config = dict(
    n_head=6,
    d_mlp=1536,
    init_std_down=0.00252,
    optimizer='muon_variant',
    lr_mult_o=1.26,
    grad_clip=1.0,
    schedule='wsd',
    decay_shape='linear',
    seq_len=1024,
)
Each number is 128 + 32 x the weight over its row's rms, rounded and kept within 0 to 255. Layers, rows and columns count from 0. The size above them is the row's rms in percent of the matrix's.

# layer 11 attention key, 384x384, rms 0.0276, rows 16-51, columns 288-383
size [ 88  89  89  92  97  89  96  98  97  98  96  87  92  92  93  87  91  90  93  93  91  92  93  87  88  94  93 100  90  92  87  90  93  86  93  93]
[[119 112  89  63 107 172 177 145  55 165 182 132 126 144 114 119 163 174 147  88 109 169 173  54 135 169 105 196 127  96 145  64  83 164  91 119 141 164 129 146 104 122 175 138 132 133  91 124 114 191 168 133 120  44 104  82 175 151  96 175  70 100 119 180 165  95 120 128 143 111  93 149 127 120 112 132 109 171 114 128 128 155 125 150  74 132 132 115 108 126 167 107  61 125 135  38]
 [102 114 122  33 164  89 104 124 132  95 164 185 160 146  88  76 168 108 140 148 125 136 113 134 136 116  93 120  93 111 159 103 138 162 142 171 106 160 175 128  98 104 129 143 120  56 129  30 159 147  80 133 107 123 127 116 139 127  96 100 128 107 125 136 135 157 190 208 122  73 161 146 154 159 125 121 170  79 129 127 165 112 194 155 159  54 130 116 117 166 152 145 107 109 109 120]
 [146 113  94 101 127 176 145 110  56 109 101 190 121  33  78 102 135 198 186 109 192 125 154  66 126 128 105 109  87 152 120 166  99 135 130  94 111 136  37 107 204 156 132 182 147 139 157 119 143 155 109 145  45  52 163 144 123 138 101 124  72 130 102 121 165 168 137 122 149 169 103 139 132 196 124 176 157 130 122 162 147 123 175 119 177 127 146 198  79 103 125 121 160 151 115  94]
 [165 205  89  60 136 135 133 173 114 117  79 145  57 152 109 131 139 136 123 179 163 112 122 101  69 110 101 153  78  95 105 129 158 148  85 174 139 109 195 144 177 156  99 105 140  73 129 112 146 113  68 199 102 162 148  93 141 161 198  64 118  51 163 104 162 142 126 183 155 128 205 166 150 141  91 137 123 113 113 185 132 106 171 111 122 155 170  91  98 150 131 155 105  99 102 107]
 [152 136 110 127 127 107 147 106 106 148 115 133  83 108 147 117 139 154 103 165 116 107 151  85 152  61 111 113 143 142 130 187 113  70  62 189 130 149 117 141 123 102 120 137 100 114 133  87 147 102 145 150 115 127 120  96 133 108 106 178 119 127 129 142 135 176  90 151 146 114 183  93 128 201 208 139 152 144  58  88 100 116  96 128 116 102 127 165 122 153 135 130 139 109  95 105]
 [ 91 142 176  27 126  87 138 140 138 147  89 109 159 120 135 127 120 145 150 133 138 146 123 166 108 174 202 126 142 150 163 109 178 115 165 117  80 157 126 116 155 104 116 193 171 156 149 104 132 151 154 131  94 103 144  96 132 125 199 148 139 166 165 127 145 137 142 175  99 161 168 102 136  40 124 166 118 166 128 136 114  77  99 152  92 182 145  97 128  74 128 127 134  81 164  82]
 [121  56  98 124 109  63 129 118  89 171 157 128 175 139 132 128 124 118  79  85 129 174  85 130 172 152 133 135  86  90 108 126  72 134 110 139  96 187  99 158  42 156  78 153 107 114 171 130 121 142 132 125 140 106 196 101 117 162 114 119  95  75 155 143 132  92  77 191 125 105 118 110 177 153 172 142 114  94 107 134 123  54 133  86  53 127 106 143  79 152 104 147 167 194 136  88]
 [115 131 172 167 140 155 106 109 142  83 116 148 133 117 121 158  84 152 113  83 139 130 138 128  93 138 154 132 146 127 131  84 101  97 136 123 143 118  65  93  93  68 136 146 153 135 121 126  95  92 165  84 107 113 130  91 132 126 151 132 129  93 101 165 158 169 114 136 145 175 148 101 159 101  92 138 140  55 137 167 124 139 102  74 115 120 146 126  91 122 176 147 180 156 104 105]
 [135 175  80 141  85 115 119 150 153  75  85  86 132 106 166 154 136 113 129 146 116 172 177  46 104  96 126 198 142 171  65 172 137 155  96  50  81 105  97 120 102 135 167 120 135 124 154 123 164 106 114 149 176 163  80  87  83 180 193 162 146 136 150  99 135 123 151 154 123 156  69 119 151 111 113 181 165 138 126 179 127 157 155 138  87 171 163 131  57  65 128  63 125  96 134 100]
 [162 130 176 114 103 156 141 123 166 130 117  90 178 159 204  92 155 158 172 152  87  63 144 218 131 148 110 104 100 126 116 174 115 157 208 143 104 170 186 104 148 110 133  99 208 112 103  86 107 103 128 152  88  95 119  98 132 134 151 123 163 182 171 124 103  95 146 113  85 110  92  41 121  85 140 117 134 126 108 133 145  67 164 149 154  95  76 115  92 132 184 139 115 125  85 118]
 [ 54  79 106 109 116 131  76 144 141 196 134 127 138  96  75 142 118 150  74  72 136 119 103  87 124 158 144 184 194 133 105 131 148 110 117 132 135 138  94 160 186 122 139  66 146 101 157 151 122  99 130 101 142 100 115  95 161 171 143 119 127 120 187  95 152  93 137 159 127 120 103 108 126 130 162 119 162 165 110  33 153 143 101 143 129 124 111 141 105 128  83 192  96  85  93 134]
 [178 131 148 105 175 136 148 132 144  96 140 154  94 167 162 120 161 192  90 112 147 153  63 113  75 114 115 169 160  99 149 119 160 138 103 197 161 128 128 106 153 123 172 101 165 128 117  95 129 172 134  96 175 155 146 120 112 151 156 124 107 115 153 147 139 129 140 163 113 132 126  84 137 119 110 174 177 119 112 167 115 153 119 107 118 108 187 154  91 158 170 147 130 118 168 138]
 [150 105 110 130  55  78  89 138 154  60 143 133 137  73 121  98 143 112  77  89 161 160  96 176 148 123 158 138 117 138 103 122 167 135 117 139 132  97  88 214 194 158 147 102 214 122 120 131 147 172  93  82 157  69 144 114 117 173 120 108 170 111  99 114  92 158 160 176 109 161 139 160 156 180 162 113 143 117 128 164 145 140 176 201 162 124 156 143  89  78  70 124  91  56 154  92]
 [120 151  78 191 128 123 145 141 118 142 172 125 134 118 161 105 175 103 141 141  67 152 123 178  98 146  92 173 139 103  95 101  97  98  79 166 151 159  94 129 103  95  98 126 119 115 150 145 123 165 157 137 121 191 138 114 113 111 121 133  96 156 135 136 158  99 154 171 184 110 169 182 101 141 103 135  63 192 151  93 108  69  94 100  98 142 134  82 159 126 160  66 123 157 121  85]
 [122 123  74 144 108 132 153 153  54  91 155 112 129 164 129 117 154 146 103 183 148 179  87 133 138  98  73 175 220 124 162 111 101 104 133 182 118  78 105 141 125 154 151 141 182 102 133 133 116 103 148 130 183  86 127  97 102 127 151 156  99  88 137 143 204 175 167 191 121 122 138 132 187 138 138 128  98  91 121  85 145 107  25  79  87 185 120  73 110 149  81 115 109  87  82 103]
 [111 124 137 129 128 112 115  85 145 120 183  39 192 120 205 145 163 116  66 153 164 218 136 105 153 137 151 144 112 104  99 187  96 131 116 129 137  91 110 112  63 154 132  95 146 159 128  98 102 145 107 138 148 148 125 156 113 114  99 127 121 151 139 138  76 124 154 123 139 160 131 114 139 117 146  36 118 121 162 172 119  97  99 143 187 166  81 145 147 147 149 111 129 146 140 134]
 [ 76  91  96 159  96  68 137 131 127 145 130 122 119 197 153 164 193 115 173 118 141  82 158 164 130  85 123 105 138 118 115 143 171  82 180 110 153 137 142  86 139  80 131 145 144 158 161  94 130  99 170 117  95 137 152 148 100 128 117 208 200 146 116 165 124 109  83 118 157 165 134 148  91 106 124 180  84 117 120 145 140 138 127 158 117 133 157 177 165 101 201  83 147  57 210  60]
 [177  97 112 134 117 119 132 125 155  74 143 123  76 107 102 148 118 127 127 101 118 176 173 100  94 153  77 180 142 113 134 108 186 110 104 182  91 131 147 113 141 110 129 126 131 112 102 114 129  79 210 146 130 172 150 150 161 180 154  97 119 106 158 186 140 157 142 120 110 139 133 156 114 129 128 137 123 147 148 178  91  98 131  82 115 131 143 132 165  85 130  99 180 127 159 101]
 [126  93  99  34 132  93 136 179 186 146 145 161 122 103  99 174 129 179 144 143  64 136 107 146 172 160 171 112  96 121 103 117 115 137 116  75 136 158 132 159 156  94 122 151 182 103 132 120 163 145 108  59 133 106 136 117 171 152 111 105  99 145 131  42 107 137  96  73 163  90  76 128 161 124 123 149 102  91  86 117 156 130 144 118 161 147 132 125 185 152  73 182  90 179 109 144]
 [160 182  76 159 109 125 132 138 132 124 100 124 147 108 135  80 173 123 115  68 164 146 137 140 106 106 113  83 100 113 158 133 145 153 113 144 135 123 149 121 123 144 157 141  85 145 118 122 150 185 171 168 143 176 106 192 108 138 107  96 137 128 144 152 125  98 179 131 115  50 116 136 145 114 129 122  78 170 134 122  97 159 138 100 119 132 146 112 158 110 181 142 132 154 139  75]
 [183  90 200 163  91 117 172 101 126 112 120 115 116 120  92 131  62 152 158  84 188 101 118 120 116  96 108 110 145 140  55 120 169 133 147 119  79 131 148 170 169  99 127 118 100 105 153  76 126 147 144 185 138 106 140 151 163 182 200  41 101 171 148 114 117 165 117 112 130 146 156 177 145 145 125  94 104 151 179 164 140 151 150 120 143 127 154 115 110 160 178 130 141 138 124 114]
 [166 158 168 168 173 136 116  91 137 143 136 204  89 134 105 184 142 101  81 179 110 136 134 120 161 139 105 120 135 204 131 155 112  94  97 115 105 112  74 122 128 155 115 129 145 125 195 165 136 176 158 137  91  93 150 135 154 121 150 104 146 122  62 110 125 111  94 121 152 215 171 110 139 134 104  91 107 147 177  85  74 164  96 104 200 115 148 137 133  91 102 133  94 200 142 124]
 [132 112 132 135 159 189 118  92 148 164 133  67 103  94 162 132 125 138 138  48 130 111 134 135 174 136 141  95  83 135  83 157 148  79 130  77 127 143 109 120 198 148  93  83  41 115 139 109 125 116  97 134  92 171 173 151 145  86  86 133 167  98 115 153 123  89 113  82  63 118 117 113 129  88 101 184 130 190 114 125 132  84 110 135 138 132 143  95 112 157 160 159 133 104 156 201]
 [184 120 113 102 124 155 138 132 170 114 160 122 148 110 161 121 133 138  92 115 159 112 102 149  77 135  75 193 154 117 217 157 122 137 118 131 147 182 158 150 115 126 133 188 167 161  86 134 117 169 147 106 157 116 112  83 121 146  78 120 102 113 178 133 130 136 192 102  82 120 117 163 113  98  86 158 176 136 117  93 169 131 124  89 172 152 132 177 168  79 120 104 151  96 134 123]
 [160 123 124  72  95 145 182 155 145 172 140 114 117 111 142  90 160 131 137 156 134 102 136 133  91 141 186 112  94 173 163 152 126 174 102 163 140 123 103  67 155  99 127 148 140 142  60 108 148 104 123 168 138 124 139 105 220 188 141 125  53 151 110 101 110 118 133 137 102 103 153 133  81 177 146 102 125  70 156 104 143 131 131 110  60  50 145  80 123 118  25 137 132  76 160 169]
 [146 119 113 133  71  98 151  90 148 103 109 119 148 125 152 103 127  63 139 102 134 213 150 115 137 156 133 115 117 161  63  81 139 164 146 139 135 117 180 177 113 121 124  99 140  97 172 160 100 141 160 164 108 125 132 170 159 127 155 129 124  97 126  96 102 172  59  83 146 184 106 149  98 160 157 121 122 121  89 113 150 139 137  87 131  95 143 175 167 138 144 119  92  94 156 126]
 [120 109 144 140  86 144 153 139  81 139 102 124 101 158 108 150  80 110  97 180 156  98 119 105 113 109 141 140 151 106 139  68 209  98 158 103 124 166  98 106 139 121 201 137 163 112  84  97 105 154 134  59 174 156 185 126 164 179 130 115  45 181 218 155 118 159 145 180 121  72  99 186 115 113 165  89 165 121 110 115 139 123 155 131 110 149 171  88 161 114  48 114 158  15  79 161]
 [156 117 123 126 122 100 159  84 151 159 191 120 175 123 132 200 165 140 131 137 117  85  77  99 130 127 145  93 115 129 149 137 149  74 110 151 140 132 122 106 135 113 140 129 180 114  74  68 104 121  82  91 167 130 154 143 118  72 104 122 202  90 115 136 121 104 113 137 115 165 120  75 101 175 106 148  71 126 164  71  95  99 108  63  44 101 135  93  61 139 142  99 132 203  78  95]
 [169 138 132 145 138 158 141  87  97 144 151 170  89 119 103 156 118  94 110 107 111 135 101 149  68 154 120 141 161 190 147  75 120 154  88 142 104 120 115  67 110  83 118 149  92 135 152  90 110 130  99 114 126 129 100 125  95 143  70 122  88 122 122 109 180 162 137 121 132 125  89 155 139  96 103 117 148 160 157 134 154 165 106 137 156 148 119 167  85  95 125 171 110 164 199 125]
 [159 134 100 159 159  83 165  44 122 129 132 123 119 139 126  92  93 101 161 124 166 127 162  58 112 125 154  69 169  91  81 215 127  80 115 132 137 106 161 150 103 107 119 137 182 124 204 150 141 131 165 136 143 141 122 101 175 171 103  68 107 159 142 167  99  61 144  71 154 148 106  90  83 152 166 142 121 127 147 106 107 202 117 112 130  95 120  93 112 169 143 103 139 166 108  72]
 [ 92 153 105 153 143 148 115 130 150 119 172 143 142 126  67 166 113 191 139 105 117  99 126 113 165  84 109 150  98  87 182 157  58 144 174 124 133  89 176 105 134 139  99 133 188 153  82  98 104 111 143 115 106  92 150 148 117  54 139 111 157 126  83 107 159 136 121  75 174 103 127 115 109 103 102 167 155 137 121  86 125 116 139  97 124  90 126 156 128 182 138 115 149 153 174 145]
 [107 169 101 197 104 137 100  55 102 104 149 114 139 155 180  85  88 158 155  50 106 153 156 136 113 124 165 127 170 147 152 165 158  93 159  88 116 110 168 158  95 146 113 103 135 160 138 155 153 134  91 137 134 129 124 134  70 100 121 104 137 152 126 146 148 181 110 116 116  87 130 124  99 149 110 167 108 128 122  84 145  44  88  81 128 134 151  94 154 138  73 144 121 147 161 105]
 [ 99 120  82 126 151 106  93 143 142 101  68 198  66 146 142  98 117 123 120  75 141 132 120  68 155  90 141 152 106 144 125  99 167 160 109 125  62 103 133  60 160 103  67  90  86 195 129 154 131 136 163 148 165 126 169 134 151  87  83 141 128 122 118 187 131  54 187 125 142 125 157 110 152 112 172 163 182 124 123 113  84  65 153 155 173 139 180 175 176 112 102 133  62 151 201 167]
 [124  85 160 153 106 134 109  98 126 127 120 131 119 139 147 120  87 109 124 104  79 195 111 180 155 155 167 190  99 116 151 138 141 186 108 179  65 119 155 180 145 136 155 105  91  98 135 100 177 134  86 133 156  79 148 122 109 165 111 118  84 168 102  85 157 146  95  64 168 140 114 153 159 131 104  99 157 140 138 146 198 128 150 128 103 100 141 123 157 134 127 116 140 155 103 118]
 [152 160 104 154  71  98  73 123 157 124 152 114 130  78 180  77 192 145  85 121 127 117  93 130 153 132 147 118 140 155 110 137 152 140  99  84 152 162 132 179  98 138 126 148 113  95 141 156 169 125 185 160 109 148 115  94 140 118  94 142 122 111 143 100 104 141 140 135 156 138 105 143  85 161  82 103  65 106  89 100 184 140  92 143  61 144  68 113 153 137 147 141 135 134 138 134]
 [118 107 165  71 164 167 137 124  51 159 145 110 143  78  81 119 161 144 115 146 179 113 106 129 173 157 115 114 124  73 170 101  51 154 184 124 143 167 149 132 107 155 131 190 132  86 106 128 190 120 129 115 124 136 157 175  97 168  56 173 120 102 179 118 131 161 120 154 161 110 124  82 145 107 168 170 130 110 140 165 130 119 144 119 140 157 179  86 161  86  81 182 148 102 105 135]]
# layer 11 attention query, 384x384, rms 0.0271, rows 17-52, columns 288-383
size [ 86  87  91  93  83  91  96  96  94  96  87  88  91  92  86  89  87  97  92  86  90  91  88  87  90  91  96  91  89  83  83  91  84  87  88  94]
[[133 127 158  74 143 161 123  90 138 107 184 107 112  93  86 143 122 123 119 131 127 134 137 182  91 124 127  92 155 105 111  90 107 136 140 135 110 150 146 140  97 127 124 105 162  94 167  79 131 101  97 122  95 148 121 153 108 130 114  86 184  86 101 118 146  84 129 199 109  80 150  92 144 146 149 155 185  68 133  92 188 109 138 145 121  28  97  96  92 131 171  56  98  85 107 141]
 [178 143  93  85 135 145 168 115 124  72 161 151 165  95  96 163 147 144 175 142 123  69 142  70  52 139 206 106 173 149 133 157 163 106 111 224 147 117 142 172 119 123 121 145 156 112 159 142 155  75 147 128 142 120 128 138  80 140  94 155 149  57 101 127 188 141 113 114 147 167 117 154 122 141 100 139 182 122 139 160 158  99  97 102 108 123 143 136 113 109 104 136 168 146  48 102]
 [127 149  47  80 169 120 172 139 106 106 113 175 133 122 139  30  89 145  74 123 108 120  94 108 150 146 129 164 141  73 131 126 133 157  81 203 101 165 174  83 105 149 166 151 210  91 121  90 102 129  83 178 107 116 152 167 147 113 207  74 119  73 109  88 122 165  84 142 151 136 178 120 160 151 124 154 192  65 129 154 189  99 124 107 115 146 116  85 117 148 134 158 116  77 137 108]
 [ 89 137  75 110  86 151 174 144 162 115 122 133 119 117 178 123 165 144 136  89 153 124 154  99  96  68 144 147 119 135 126 155  80  92 126 158 182 118 151 154 104 118 152 111 150  85  89  94 162 114 163 150  96 124 155 113 125 149 123 149  57 153 115 154 143 112 154 106  94 144 156  81  97 159 163  93 135 160  88 155 123 139 187  70  96 106 132 129 117 106  81 129 111 131 134  65]
 [102 111 137  85 132 117 114 107 163 128 114 169 193 124 154 113 135 189  87 158  70 134 115 139 148 131 130 147 127 188 112 134 151 116 144 161 142 133  80 135 106 108  47 185 146 150 148 171  89 101 125 108 142 119 144 124  86 145 173  87  98 132 170 129 107  92 122 139 114 132 115 229 157  93 160 118 119 138 139 153 160  94 135 120 115 165  52 110 136  72 201 120 164 142 158  66]
 [170  90 112 120 144  83 127 121  90 134 134 108 150 140  93  94 156 111 124 156 175 188 116 122 131 177 163 189 143  65 106 179 100 101 173 119  84 135  75 146 115 167 115  86  68  96 155 114  74 160 145 145 119  94 196 123 114 110 130 117 185  61 104 150  88 102 147 113  86  98 130 138 134 140 117 138 165 133  55 136  98  99 151 101  97 124  97 157  93 122 139 143  71 102  42 153]
 [160  96 201 147 156 114 137 167 139 134 111 132 117  80  94 134  90 139  73  75 152 156 115 139 136 100 151 100 123 115  68  97 173  63 128 107 102 139 129 101  83  86 101 156 151 114  84 134 111 108 166 100 139 117 118  76  60 169 132 137 162 150 130 135  90 158 141 123 131  67 160 124 144 144 122 109 161 140 146 130 173 164  96  89 153 148 121 164 124 103 147 178 131 112 126 131]
 [ 78 178 153 129  79 130 148 174 187 151  89  94 100 113 108 129 159 151 170 113 171 137 140 141 142 123  92 185 110 154  55 113  81 156 150 143 106 158 141 137 113 165 178  90 116 149 131 144 139 159 107 137 157 145 125 103  73 190 174 136 149 146 117 114 104 142 115 103 111 140  46 146 156 144  90 164  97 117 117 137 157 139 182 153 141 168 209  67 114 168 119 132 146 148 133 147]
 [134 111 158 111 112 179 140 103 189 153 113 151  92 230 156 118 134 149 102 144 116 110 173 128  85 130 116 121 119  94 144 174 148 142 160 155 159 143 136  92  89 100  88 116 154  80  68 118 143  97 101 161 203  83 129 131 206 147 137  75 137 143 109 150 132 141 124 127  80 116 103 144  80 137 103 126 177 154  98 170 164 127 179 153 180 146 168 122  71 150 201 112  96  85 118 134]
 [110 127 146 153 140 135  73  80 128 182 136 166 172 116  79 116  68 138  97 115 170 180  98 146 152 122  87 156 172 140 160 131 150 153 148 148 109  94 131 140 139 116 127  68 119  76 123 142 125 147 145 141 154 110  75  97 144 184 139 129 124  88 162 124 144 137 147  99 187 157 132 140 109 176 157  77 186 127 103  48 117 173 120  81 152 131  87 168 163  57 136 138  96 159 115 110]
 [122 126 149  50 113 166 139 161 162 152  82  99 115  73  96 164 148 106  86  97 160 101 143 100  68 143  75 174 103 170 172 155  87 106 118 148 168 116 140 106 131 124 140  97 112 128  62 127 118 194 162 109  86 175 165 150 133 113 154 119 128 143 150 119 157 158 246 155 125  70 167 117 147 156 132 128 166 169  89 105 117 127 142 136 170 133  93  87  94 164 123 111 120 152 174  89]
 [127 126 134  78 120 153 128  96  68  51 110 156 144 101 116  69  82 173 126 167 159  95  89 183  96 157 128 122 131 122  91 149 113 109 166 128 114  95  38 141 126 147 131 153 158 127 120 142  91 138 155 128 157 114  89 140 121 157 137 163 216  88 128 137 112 179 187 207 161 147 137 199 107 150 147 139 130  82 149 139 158 155 129 142 176 118 164  99  93  98  82 123 159 131 193 151]
 [102 100 103 159  96  76 140 152 155  93 196 144 178 151 166 197 139  93 151 193  70 171 182 115 141 119 170 159 119  92 125 132  76  78  45 125 131 156 147 157 162  85 115 101 147 120  97 119 149 139 175  99 154 199 144 113 115 117  90 148  90 141  56 105 147 167 134 166  99 101 119 202  81  88 124  85 150 179 121 106 145 180 164 103  80 107  91  57 137 130 141 122 101 174 145 123]
 [126 119 109 109 114 123 114 134 111 139 185  96  69 108 122  82 119 159  97 132 123 123 124 165 104 148 112 151 147 123 130 141 135 114 129 168  84 111  89 106  95 178 169 135 101 107 118 107 148 131 123  74 130 113  90  89  65 120 146 106 132 146 119  99  77 153 172 124  77  85 137 122  56 148 128 166 148 157 125 112  98 122 108 142  53 125 109 143  74 125  82 118  59 163 127 106]
 [ 72  64 124 151  90 142  84 115 137 117 167  15 103 131 175  96 167 141 102 133 138 156 111 104 146 146 120 105 122 133  94 166 142 158 172  74 114 144  85  88  81 126 151 124 107 181 141 105 106 114 116  87 116 117 170 123  99 126  87  83 146 169 128 145 120  70 160 146  70  97  81 142  83 169 161 139 108 136 138 112 112 118 103 164 107 114  79 150 104 153  62 179 118 157 175 102]
 [112 145 144 115  72  98 154 128 149 154  87 116 139 131 144  89 191 161 110  82 131 194 210 110 175  77 116 115 134 124 115 233 161  76 121 143 116  77 144  97 119 112  53 148 153 142 131 108 143  83 174 114 124 122  95  73 135 148 103 174 137 121 153 132 141  39 138 134 139 156 166 114  87 123  83 132 101 108  64 115 100 115 168 174 107 154 104 135 156 129 175  55 156 108 121 105]
 [126 136 113 116 135 117 180 159 204 139  95  94 145  68  78 182 120 116 133 139 105 109 130 106 134 183 112 148 199  70 161 104 148  89 122 119 116 203  73  92 170 156 123 173 152 106 123 142  12 139 156 193 127 152 119 112 111 100 101 117 137 146 122 116 181 121 162 128 169 134 107  74 113 171 135 146 130 116 157 138 144 121 176  77 109 108 113 117 134  94  59 118  83 158 144 175]
 [130 151 165 155 158 132 139 168 130  79 127 184 154 111  86 146  85 136 145 186 170 118 109 127 118 143 185  97  67 143 107 147 137 150 106 114 155 148 124 154 154 116 119 167 141 144 143 139 148 115 145  87 169  84 135 118 136 136 186  85 161  75 138  69 125 130 142  53 136 118  94 134 137 135 137 153 158 118 110 121 105 133 113 125 185 171 151 123 125 143  73 164 145 147 134 124]
 [135 125 110 134  80 123 137 139  69 129 132  80 112 135 126 128 194 102 122 138 130 102 139 100  79 148 154 142 142 135 140  89 100 177 113  59 132 143 102 130 109 123 125 125 148 136 136 134 170 155 194 155 177 207  97 139 119 111 128  79 122 137 133  88 120  91 117 164  52  31 157 126 167 112 158 107 112 192 119 123 113 131 181 186 134 110 163 138 153 144 145 104 117 115 198 107]
 [119 116 204 115 135  90 239 100  89  79 157  97 124  91 124 190 153 132 176 122 162  88 113 118 104 172  97 145 107 113 153 166 162 117 130 162 150  94 140 138 131 131 114 128  97 100 129 114 136 121 171 216 129 101 113 114 183 128 143 104  65  79 144 155 189 131 150 120 110 118 135 147 171 121 128 100 132 107 176 166  95 123  90 120  88 135 123  73 120 122 200 152 115 164 126 120]
 [226  96 113 144 141 122  96 112 120 170 162 137 114 113 108 143 129 136 175 137 125 116 135 132 227 159 131 129 157 117 130 159 113  78 156 107 127 124  93 146 109 126  73 164  62 111 171 156 113 149 162  73 110  89 118 138 163 113 125 121 179 149  69 132 139  69 142  93 128 192 180 112 140 147 104 105 108 122 176  83  94 157 128  90 171 129 162  96 137 105 117 154 156 197 169 120]
 [ 96 152 152 140 157 136 126 100 119 112  89  83 156  59 153 102  36 127  75 106 127 133 104 113 100 143 107 105 102 140 124 185 176 122 151 151 150 111 100 144 133 121 149 118  84 132 158 121 166 129 101 152 100 116 133 150 147 105 120 105 162  74 111 180  69 100  85  83  92 141 133  96 225  97 111 133 148 178  76 132  91 100  87 117 101 129 122 134 130  90 164 162 161 212 112 151]
 [158 150 185 116 140  99 143 107  88 122 157 108 116 101 169 127 174 130 160 157  91  80 117 143  85 171  75 158 160 166 198 103 147  92 139  65 107 186 162 155 115 149 127 147 143 138  83 126 117 113 111 118  59 141 115 134  61 112 109  69 141 158 159 192  92 171 168 108 128 108  86 181  87 112 133 183 145 151  80 125 155 202  83 148 146 112 167 156 154  72 129  93  90 107 132 165]
 [153 142 143 114 109 139 199 138  94 150 100  91  76 145 139  92 174 183 139 139 112  69  91 138  95 131 160 136 104 142 219 176 185 152 134 206 180 166 136 146 124 142 141 134 149 147 157 119 168 143 127 163 106 123 209 140 105 135 112 151 171 175 120  90 150 133  92 155 122 146 104 146 111  94 133 124 120 143 108 124  83 108 184 146 108 126 132 168  59 116 118 161 153  37  97 123]
 [130 108 171 166 133 128 149  92 174 188  84 134 157 111 124 118 139  85 128  95 148 174  96 127 160 138 111 128 115 205  72  96 122 160 125 147 112 167 111 131 138 146 124 103 100 115 138 141  74 141 108 160 129 156 101 209 124 136 160 110 107 104 154 100 150 124  73 109 165 189 116  91 105 145 150  99 108 142  97 150 180 174 123 123  62 149 126 130 144 156 134 121 118 151 151  98]
 [124 153 142 151 178  76 221 135 101  67 143 121 170 117  89 104 117 109 122 197 151 152 174 103 104 136 114 145 130  76 146 118 113  65 127 154  99 161 130  57  89 154 158 182  72 193 127 126 139 202 111 125 138 134 164 115 184  94  63 171 106 145 145 107 117 169 130 159 128 128  82 178 178 112 189 148 170 108 146 108  99 118 157 150 133 131 138  79  91 114 112 158 181  16 104 171]
 [170 124 141 134 140 147 160 142 113 157 172 115 154  73 160 161  94 151 116 177 187  93  90  39 151 108 124 109 101  93  91 152 150 122 123 181 216 107 116 145 155 152 103 110 106  90  99 135 156 113  50 113 176 131 122 121  94 121 156 110 187 183 102 132  77 104 162 138  50 101 104 113 112 156 122  88  98  90 105 142 127 176 197  98  76  69 100 137  59 161 189 125 118 119 105  87]
 [208 121 153 142 155 142 177  76  81 145 130 135 125  66 123 132 195 140  98  91 128  95 149  86 146 117 123 136 116 149 146  87  56 130  99  72  88 115 141  80 149  71 160 137 105  82 148 112 150 110 147 123 117 156 104 129 124 111  21 148  93 138  90 115 111  59 134 127 111  91  88 135 141 103  98 114 145 131  94 141 145 142  70 168 139 146 151  93  77  92 149 179 139 151 148 164]
 [ 81 121  71 140 162 126 158 138 160 167 135  87 137 177  90 145 129 107 170 100  93 156 139 151 111 129 122 120 209 125 112 175 136 168 158 125  93 124 124  89 129 116 107 139 200  68 146  81  67 163  87 194  94 131 155 131 193 130 114  45 168 151 140 169 130  70 150  71 124 104 122  84 103 180 159 123  84  89 209 122 146 144 162 100 135 184 130 117 135 177 138 122 141 103 159 142]
 [127 123 110 129 120 162 100 150 118 160 182 149 186 103 139 202 119 136 139  96  60 130 131 145 154  82 145 149 115  96 129 179 120 200 130 106  85  20 137  93 146 134  95 114 149  94  82 133 144 121  93 117 135 128 140  88 133 169 163 110  75 166 170 132  70 136 115 148 128 114 159  67 154 220  71 171 163 139 145 113 157  84  60 121 131 129 205 156 119 128 155  98 164  82 185 116]
 [ 64 134 103 141 121 142  77 139 145 139 128 133 153 142 125 147 116 135 179 133 127 161 143  75  95  99 128  62 171 180 100 168  97  85 128 125  50 158 124 104 151 155 123  96 157 156 129  48 135 143 122 135 121 102  76 126 134 102  89  95 124 141 133 153  64 162 124  93  72 131 147 122  95 133 148 108  83 195 153  84 135 138 127 169 103 108 153 168 126 200 163 169 140 166 129 149]
 [ 70 145  76 140 123  94  92  95 229  73  98 177 142 167 119  87 136 167 143  79 169 143 136 127 112 111 113 130 177 154 138 144 164 164 197 158 136 134 142 120 182  79  76 118  65  92 142 116 155 156 108 149 127 183 149 131 113 117 152 161 146 136 158 155 148 117 172 167 143 123 110 132 156  77 137 149 135 135 149 105  98 143 129 138 108 178 168 175 115  60 119 130 105 106 143 167]
 [119  77  89 201 154 129 196  59 145 112 141 168  40 123  82 110 162 103 163 131  72  92 146 196 129 143 125 131 110 141 131 154 137 138 157 116  98 121 157  98  97 159 100 170 109 132 134 129 133 145 108  98 135 131 124 151 140 181 191 210 124  94  80  43 163 125 144 124 115 187 102 101 166  68 134 140 169 121  87 109 135 178 141 144 136 161 122  99 124 103 109 137 162 142  63 184]
 [140 123 112 169 141  90 143 113 118 123 125 134 134 129 208  73 116 133 117 182 133 173 137 151 151 193 159 135 127 182  92 106 132 113 111 101 111 136  74 167 126 127 114  85 147 144 159 114 143 148 122 157  91 102 157 135 142 125 141 164 139 115  95 118  68 122  70  78 186 150  92 106  93 137 154  89 133 108  95  86 132 154 130 146  70 156   1 134 163 151 134 110 153 157 158  98]
 [146  85 125  56  90 123 146 120  69 183 159  70 160 155 125 173 142 134 125 163 187 134  96 127 161 141 133 115 146 139  93 128  85 109 122 175 122 123 129 190  77 126 142 253 152 125 137 146 120  82 110  46 102 157 127 132 119  82  58  96 100 182 145  80 131 122 124 128 138  93 105 135 163  98 147  90 147 170 163 188 137 121  95 136 151 102 137 101 161  63  97 169  82 136 121 185]
 [188 138 125 177 102 110 108 129  80 213 141 101  62 122 106 153 100 113 198 237 104 156 161 116 131 159 142 114 115 136 137 120 165 102 101 116 144  68 106 131 113 180  76 140 139 147 132 106 111 192  87  86 114  98 121 148 161 150 109 132 137 149 142  77 134 120 102 147 127 162 141 207 125 116 112 171 131 134 127  93 168 170 132 117  83 102 128 141 135 146 120 124 114 137 116 106]]